python train.py --n_layer=12 --d_model=576 --n_head=9 --n_kv_head=9 --head_dim=64 --d_mlp=2304 --vocab_size=43082 --activation="squared_relu" --norm="layernorm" --norm_place="pre" --norm_eps=1e-05 --positions="rope" --rope_base=10000.0 --rope_fraction=0.5 --qk_norm=true --attn_scale=0.156 --bias="none" --tie_embeddings=false --parallel_block=false --init="normal" --init_std_qkv=0.0276 --init_std_o=0.0343 --init_std_up=0.0395 --init_std_down=0.0395 --optimizer="adam_hyperball" --lr=0.01 --lr_mult_up=0.906 --beta1=0.9 --lr_head=0.00546 --grad_clip=1.0 --warmup_steps=163 --schedule="wsd" --decay_fraction=1.0 --decay_shape="linear" --final_lr_fraction=0.0 --batch_tokens=[131072, 262144, 524288] --seq_len=512 --doc_mask=false --train_tokens=1256000000 --steps=4292 --dataset="wikipedia_en"
Each number is 128 + 24 x the weight over its row's rms, rounded and kept within 0 to 255. Layers, rows and columns count from 0. Numbers have three digits each. The size before them is the row's rms in percent of the matrix's.

# layer 4 attention key, 576x576, rms 0.0276, rows 217-284, columns 288-383
105:128097130138146129102144073157079158150194128132081124102092137119124082132144106109131155123143162145153100116149115116089110123089117132123162119127110112151130133106086122144149152138118103153099076087150143154120142123093143142132133097106096153133160119152091132130102080152120116153
099:130148127103142121103157155124137097118078108129107125125185145126137127167117102113161115123140147118132160131150138113130121106114102092090124149150129133129149133132140131129125175079130168129151144124090073120135133165151097119089132143135155161131111129143146128155131165109135148086
086:153140122112093127158120138147174055123099134096164123131126142083116165144131132132117134134091111176131144134131125134147149074120137136117048133109118142117107097160137139120108162130098145133125136144114121101130106158140145141125110129130106106163103121098138096127146201091133104118
106:149101148157132155123100158135118154129152163141112156132151131109135127141144140124094131102145123083109109113123122126160125199169085112105140107075101098127161131129151126130106140159093156122121093111124124121192116148119161118132125113079122162134086109130124136111093130115137100110
102:131108141138136116111089146150118120143138093126106165128131165133155099084136104124095101151122166099157111110189142171117099116150140142131155098118125132124146139136123136112147116139168105124119100122124131151125141165108113112121093111104102151120147114142098134098070090115129113114
101:141171139113164134168151170105123114106061133165132167109113139176158143111147147137114126148130094125185103155106127126149107131159138129111125127124158147146172121146145143134122118123093111140087157107143093127174113091102095112077140163149127128133091148138114178163171135111126099064
095:158139100102135096093146167121137078177120164074113098122129089088154104135119173112115114116134129131122100147109138142124074134123167129188151113171119121112123107155103133160116139139134098134140132107124151134155114093138159155130133118092132110132136159106137098141144116125167145142
106:143182098115097131096158108140147087083126113125130122119129151153143150099137140136101112147125131112171146119112177167129177125127119126134106128122146144125138097191155179113136143119132067110160127099129135130137136103135135140110100126150097121155108102125165117133147150157132093095
109:122130112146105081133076111142131104139141109089120154154110150182122139132129137110107134109147096073171119128151129147121132102137133077151092131113131133094153138149146164128082133119148153096103142131127136170149092145133125068139145154200130132176149125147120157129133163124133102118
103:122163168142136134103141088120124152154143101129138138111092127099117148115110112126133120150079068124113071167134095166130114118089138138200152169137147114124161121091141141118134132146102119151108142134168151166126107130135153164126116066179131121167093104102127120141142113135167129142
099:129134140091117136086143105139077145148114139107120127151160127118137101102135125112140123153129140073186146092187115136130104119136127117085184130162141173122142114164118105172129102143146138127078073130147070150161153111144123143107090155115126147131118157109062135115120067135156150132
112:110134082125111158083152092103092151103187143147155099103134123116090064124135097144126167136071107117139132132138140143116144099127111128133113098111108136125161086130107166155156129151140124128139096135097139124162128123089127125088063085118142142126100129118108152129136118126124125137
097:173155110119099161138139136121124106117122105090134163091128149123153116117136107113104144151163081143090079123140111110165154158088113102142090149145182096139156141147136132128126148107116143097145116110075116115111124106140128091070157138147112119148092133127160149126152211074082108173
081:173161130101120131156131178097148112104095144094152159122122125125129133110118143149125096151148089101094119159095112124177144155152127128131102130133164114123159106149163148106117116127136141111179138142100092094148118125139109105095151141109109133131101159088149143158158226086146119118
099:116143173132140151108112048143125124107145112135083094139118129163128097145115131149124153147107128105092105083118084096129120151095149134132103146144124102130093120155091144112135148148115087114152091062105113160096108137139144147121163119158136100127151123121169093135115142137156125110
110:120115141136130100115095123109158153099139084144138118165175111144151142064140126125125139175157114095116118116108118166138136139103123131160150130125192130111104136148112125091111113160130105099120136124121133179147138131155132164108092141116124122074154168125113145118101116161131114151
100:136113188111133148132107151114136166135165132144117148138087124151122127106137138154105096178095111136183124154146156111142113148147161192148155132169159112126126119149122101109118124090150108116132147127130131168151168117106143151127106113133106155136142101132133118084100092137116144109
100:134128138159137107147098117118120133110139157086139129122109132107148177164127155154160127092105109147094128094097135094128151117140085128156106145132130149116123141113114129086110102148138113143078133120149162162126137122109114107123134143160154135105123096162139116167144134136105122185
115:112156143121112116103108141119146104087092148105138119134137114169122147086093126122143117134112148157149139101147101092104118080123135144122111158152147148148134124144134104096092151145146108049151154103124130139162144101124126115078093117100130116144120116095167139121182127138154178160
095:126152107096112103137147124171130090120126177121066136076113108122110128153115136106120114122125135128177095116138109128103146143169118138104111120073027142153142126129130146174126120128119126122080103117128111114088126149104088163159162142121100138117119140165116132096102183115126137107
104:066164126117127100146094150121138123104110099117164134149125115149116158136113127103100103135115130138089108180134114094154175147157136111122132117144094122150177097197121159157098153099146152085088127142153130101135114127143154131143106135142148126142130153129162161112155182122106122113
102:130129137157149099128100114140137155149126116186097132156105145154146156150130106126150116157129135084134120120148142106165115099144121143127170174118167130136073127118148128136143122113127144139107127147121126083151154139128137089142132112164090115142137123148151127154161073127129119147
112:148140145128137130177142140132145133141119160169085136178075115145151190143124166107149127150158102134113104163056109129152094166134165138118109083092147140099146107133140124113083114149123131131117150108141156120100144102139108135131151126142113076138113116153133150160130184139127115088
107:132122128146120131134111117133091147156160129122088127098126157068152117110163136144129117114151177116100154123126142122129070119094140131165148087107138140116117133129108096128181108176145150153109082119132137182124149085117114142150149102121123130122130140124094117154083112145128095157
115:137104079154100093098141139106093133093116144082138108127150098129146132134123154162121118147089141097130162099141145115114104207170127111138082134137121104096137145190142125120109118140142119119156106146127125145146144057147114109145113142145123164105117137127151104150148160125115185130
106:120141144119100160174127101129131132101132102110136088143086157129122111148155157179110117151172103101137149150115109123138143197135118127093101101150119163150099126159124113153158107093155161158141122121108111133120124159096113142145146160114107119133140128140094137170144167098155099135
103:111126135157141115175150123127133152102120144091132088118120102101152155103120149193142119166161117178069131115143088117126110126110126139120140094149159142133123150143144127156123150121105108130119118095171108138075127119157103123124146125152145123111149163098108130135116126168129137158
070:127135168056115125098113175106142108108088119122138106149109129169095119103101163100104120143117142090133137145130164145130129102167127151097122164130146150087112067133193120098114124139147130109174135179121103148117121141158127110108133152156149117137119151144145149133143159103161135089
097:141171108173120132085085163146174127148122126136113125131145167101148121098138119115181105107109126056126151118142113143112136157154110073126117114092087088129122136103164128134171110132127112146161151143150155175132124148141102172129095164081124117125098155120129139107095117116159109145
100:108144129139146115171132127102099135124125103104171118144128174117144144124137104178150134080133160159089141112139131114158157097212117166150114148144130128120109143132144189120112149123148152156120128131096136093102124122113152112106112115142142160124142121093170097113127129109143117121
110:137092094117077107099174106150111134098141133117135091121140116169102087118144087107128160156102160085129118121170120123120168134101116115117154116155066139113090154101132142152157092156160106120118107102115121107103107108150117159106157140128150123130158083146091105111110125160136159176
094:136138105107136120128164156115163153090101115164151111149129129115139127123105098153137119147095124111115114120093105159135169130151114144139119148104131135125119147131118116109126084104143130122172140137160134106102132121156105160096095096116141138092131126108139159103169154138131186190
104:147129150138106124126082104144148156167113142130165092132199048113105105108099143119089067172113077134151126150107112151107141130134153153127187136137149123141147146131112095168149099145133154085113130144158128123120176178110149149143088120130088120133127117149099162131072093133121151117
109:127121104107126105101114085105129138120141119111128100078157102117086044132168132130084156155085120137121152137164154146105146088114083126151138138116116126121134098107097118169148138162134158165130102140128153114163104144103163129125138071123130124170136120112110114136110107166124135094
091:115166123115120112149103139106132114137106157129176136158170124121138162174074170131118116142149086111142120130113129144175123125145121121065055148074159143094147138149111167136118139127164193125162105145105126107157156124141138091132125175146128155156095135106125131158142156077139115131
107:120112149099155105108126121117124132116099118092115130146127110161133122091147123133098090137120132083147122116078114123079154161153150123194153179152174117127160108166139138160126151147144137067128110082154090108193115121138157148119106098107106119090140141098120132103163143157165145115
098:094094089140155129100137171111119178121149093172084189120183107121135131095127120101137078160151148120113101096137153119152076151131140114126171114120132149154120142135086144139145122124142136135106141136139118114147175140143116128121154159115137155110106156169110161142100114123092125090
108:166137126153114097100097103150146120145166096059149143119143138077115110129158133165118144117103117149143119147139134126107152119135163132160139135157127137128103120140125175127152130137141101153132140098105161159132107155140183130141145146093155110106129119125159126096169126081116111132
094:147111128143151126114134143135119155139121138151065128112120075153123081073157111139137134131132161155145125107127098114115085112126177137131172089121122121151125157133119102132145123137121068122107137104156121170117146141140145134125138117107117109108165113155086147148111060148101153132
099:130090103118157111140132103131130120153138163142070134103126133131083088118130129127133163181094144138117123106132109127111097147115129119095126104137090104172169131133125145110165121109172095162148144114120102129132131184130081104098138121120149161125144139112099125162120137107129130085
123:158068161137147130145159110127154130087141128163095121122135148100179116075154142126132113142165126119154109102117136118157156154153129140108155135128102130139100136139094163127151098146133154150123171094095124130100138128150152134133126114136108120097121134150107103099173085147101098094
135:160082101140151116185128126100180110121129138146104108097143144134121094094126131121133118147132113114151143120098107148114087136125084143124143148131126126140102127149107098101181137138160121158110174110121132149074134162127133126110161112143121118148130146144117098116146102115097105092
093:116118118183116116124113100108108097171134173125164116104147118128101097166130144167120114133139166088105124162115132126141085131140089150140103101123143132141160128122109089136155161132133122131118063124101130121120119156093108111146183144138140106189150143091074123152136161095139127125
105:135137069157131130156118110111147136153180097129111106105139114127146115069152149098154110117087166126129118133142118134128143118140107148142127126141132132124119139160081131125159118137162133151109157131133163152104134112130120119173116114121147135123104142125090112105169112127126087098
068:147105136163149123159150170126141096123128148119105155119092195122085100166084128119115127203131099144132179084108135176109102142116116133128091115130102112109134142125133103136143148086120114183131146099094122103107090166120141078093139103127121082124160100173127124133118135141118121119
126:139126103129158123154126130109155125103134113097099091112125132121127093070115140079148132126134128143150155119128109137097160109137142155135157149124114123127107165148077133125165105131168101160106182139125152185078159136134133119124104109108134106130113145145109098102153111130118091110
086:135145113117167118153125149130121126150136130129118115118128150136101115098108138082141111151161121116117171133134131171100144128131141165158155123128110113130110162140079129113177131112135129175130172109112144126133122168128161123173087093139157089111135132128128109102135133123133091114
186:103123134105123117146108136098159142098126122106105085108139131137129084071123155081124106135115128128131130106136111118108149116153133159156169164135138110142070146168102142109165105128143103132120163127129153177099134135160142129135115100105157125117128150149091082102151118122108131097
089:107180119105166115156128140137129146069093132084115116131126113125112122143112185127130111112121109077121093137159143162113157092134127131097128107129110143137159149141172151139106121122139176168149118114124175131155123111117143126124129120155139102102132122118092107135154161150108192134
089:134105094113103135142120144073129179159089135158134109130136128157145113103103121132134110108155153135069161147170105155111116114097169093129120105110174128104145131124132117116131118098149116106147124174102143171122140103118129177155147118126137118143119152106103126123103105159135141130
098:093171143125128131121086172107127113148093096135167091148129150138093110130114126164058134102145119124118160132216140140119118086120134156160142110125161098120110111066189107089170141096111088172158097113133166137091083149144138145154145081109155128126145169131081111139129116147133162097
095:126160160143067101128104127123130169142076180154131132137104125111115112140116093166147099140131120121168141123119126145127111141120131133118152139090129154150149089120124151098135139113103110105138123176135088113114140153103142171128141130175126118181133112107114139099162108167161120124
099:137138113115105110146125107134163138112095161117103133144164133144071136130101162110113155183131104150138080148126161103134119147102136155131137127141141126129114108171132128085120118124099142116156121147151098164134125115089133132135092151127133064151134080117105135145123116127108148108
095:165137145105096116077127130115100146126108130147114146125125138118114113140102122132159098166162089105131139152118070124120113157106117108156160164165119097129134122115118149105125166112134122103167101102080105101137145148136126069102128127114150081138083125139127105117128123098154153117
095:103134119119142122148110110118134141138106110124145116126108140158143159133125132143117122082144151118139160100118116127172137100146151139143109107144225112106132102136101117119119147122142138125117146098151133179118082087114122135087143112129137113123156184127117132142109162130149149097
105:144110157082188109165151155155156116129128083147122125145140166123125129094156125169108097150130131163129151121105150113141155116121126145113140136128089127130114139106121133161187107121107115206052169103142149109077120158153163122128133114126148153099174130109133110094123065129118078112
106:125169102116089122129141146126146149115168107164154133136140121084203152140143122122137139095109139119152119119141143120129151105133141152172145138124154130099100107120147159094092100142133179112142085141135116149178112086122119152157115139131125127092141120101124127143151134121137127143
099:118141117106149145161147155124144155102193113161105128108110123136174112076125120126160125135130172149152141141148134118144157121137136141160139124106143122092080161155129170086147089119152165163149141143151139126139142081139111092151097074112147172105141131130082109121157105133130101119
143:130123108128146132161134133104166125123141119131120106099107127166121060072119152114145117150130143146136141131138141109105131119119122144133145126134128112121092182150100138112178109118158106152113165110127161148074132150123117102136132095088146126140130144136078121115161115136121080114
113:139129115156158136171135142123155147122148138115100118102092150139113079073124142087133129154111124166141173116140114132092136110110125143146136153118113132122079185140100140095167112114142117180129174118129156146101144128124143104121127070099144128118133140154102092106149121156132096110
136:130143154100104134095140129135103119139111118155144148164128116108137165186144104155110149098131111120120117130124140123148104138120132106105099116133123130133169100120184138124110154122104130101142093136121091078172108112131115139113139174134100142098136119117179161156095124113135163145
094:141114149134091151108101120158129123135090140144144107134136118160108132135128113123173144144159112148101090145105136114129117148120180109114113130147149125158149103117133105149104094117169129104139088136115096098158134126121130142112119150114130161078115138164169143116141112082127081103
117:139156123125131162098130152137105131151134136138150140139133146124114173138146079190146121111159126100091112161128146117132121144118145107119093128151136154139185108127160137165137104134160159121165092151112117071182137087109123142130141159166127129124131100132156130115118120111118130111
088:121102101163136138157141168125148105141129112112118151101135148153098123128083169146141120182162083118121149109114144168131113111119120155131125108107143112104102127132125103125144152091147102154147166118061152142112098156102122084133154115089141093153115135139109104135104143112149106099
088:130113123096108120122120148137132139088086125136141116142152118124117131141081135117137096122136135137137165111120135140102137128148145096126124087166122113132139067099129122142130107171119115134106143121138163127156087164148097158127076146131144089094103099108154129123061128110148150145
103:121165120094165139102142127139104115129135167119147129126121133159107124095156129143107142125131136094168124125121129127137150143126127162183148097128110134104160183142114088081108165139084142153120143085116141160159125159146095129123129115142122135181158148089104148138126129135148140115
092:115129093146148095111154109123113122154171147117123132122120112177162131154120123143116150080084155155153121079126129109159137076136099153111094143111108130112146145159116108136147130099133134160123149142133102181144094086116121090093148117159101136102162121124129142152115075114136142107
096:131103167106142122094161160160170166123088141135100129131134101123104143155125089155146105157172105121130137151094134122138152156137114133135130178123094136154135150150154133105149113147135114111125106155127101096124135141145121138130097129152101129119113088135180130133072123109128127158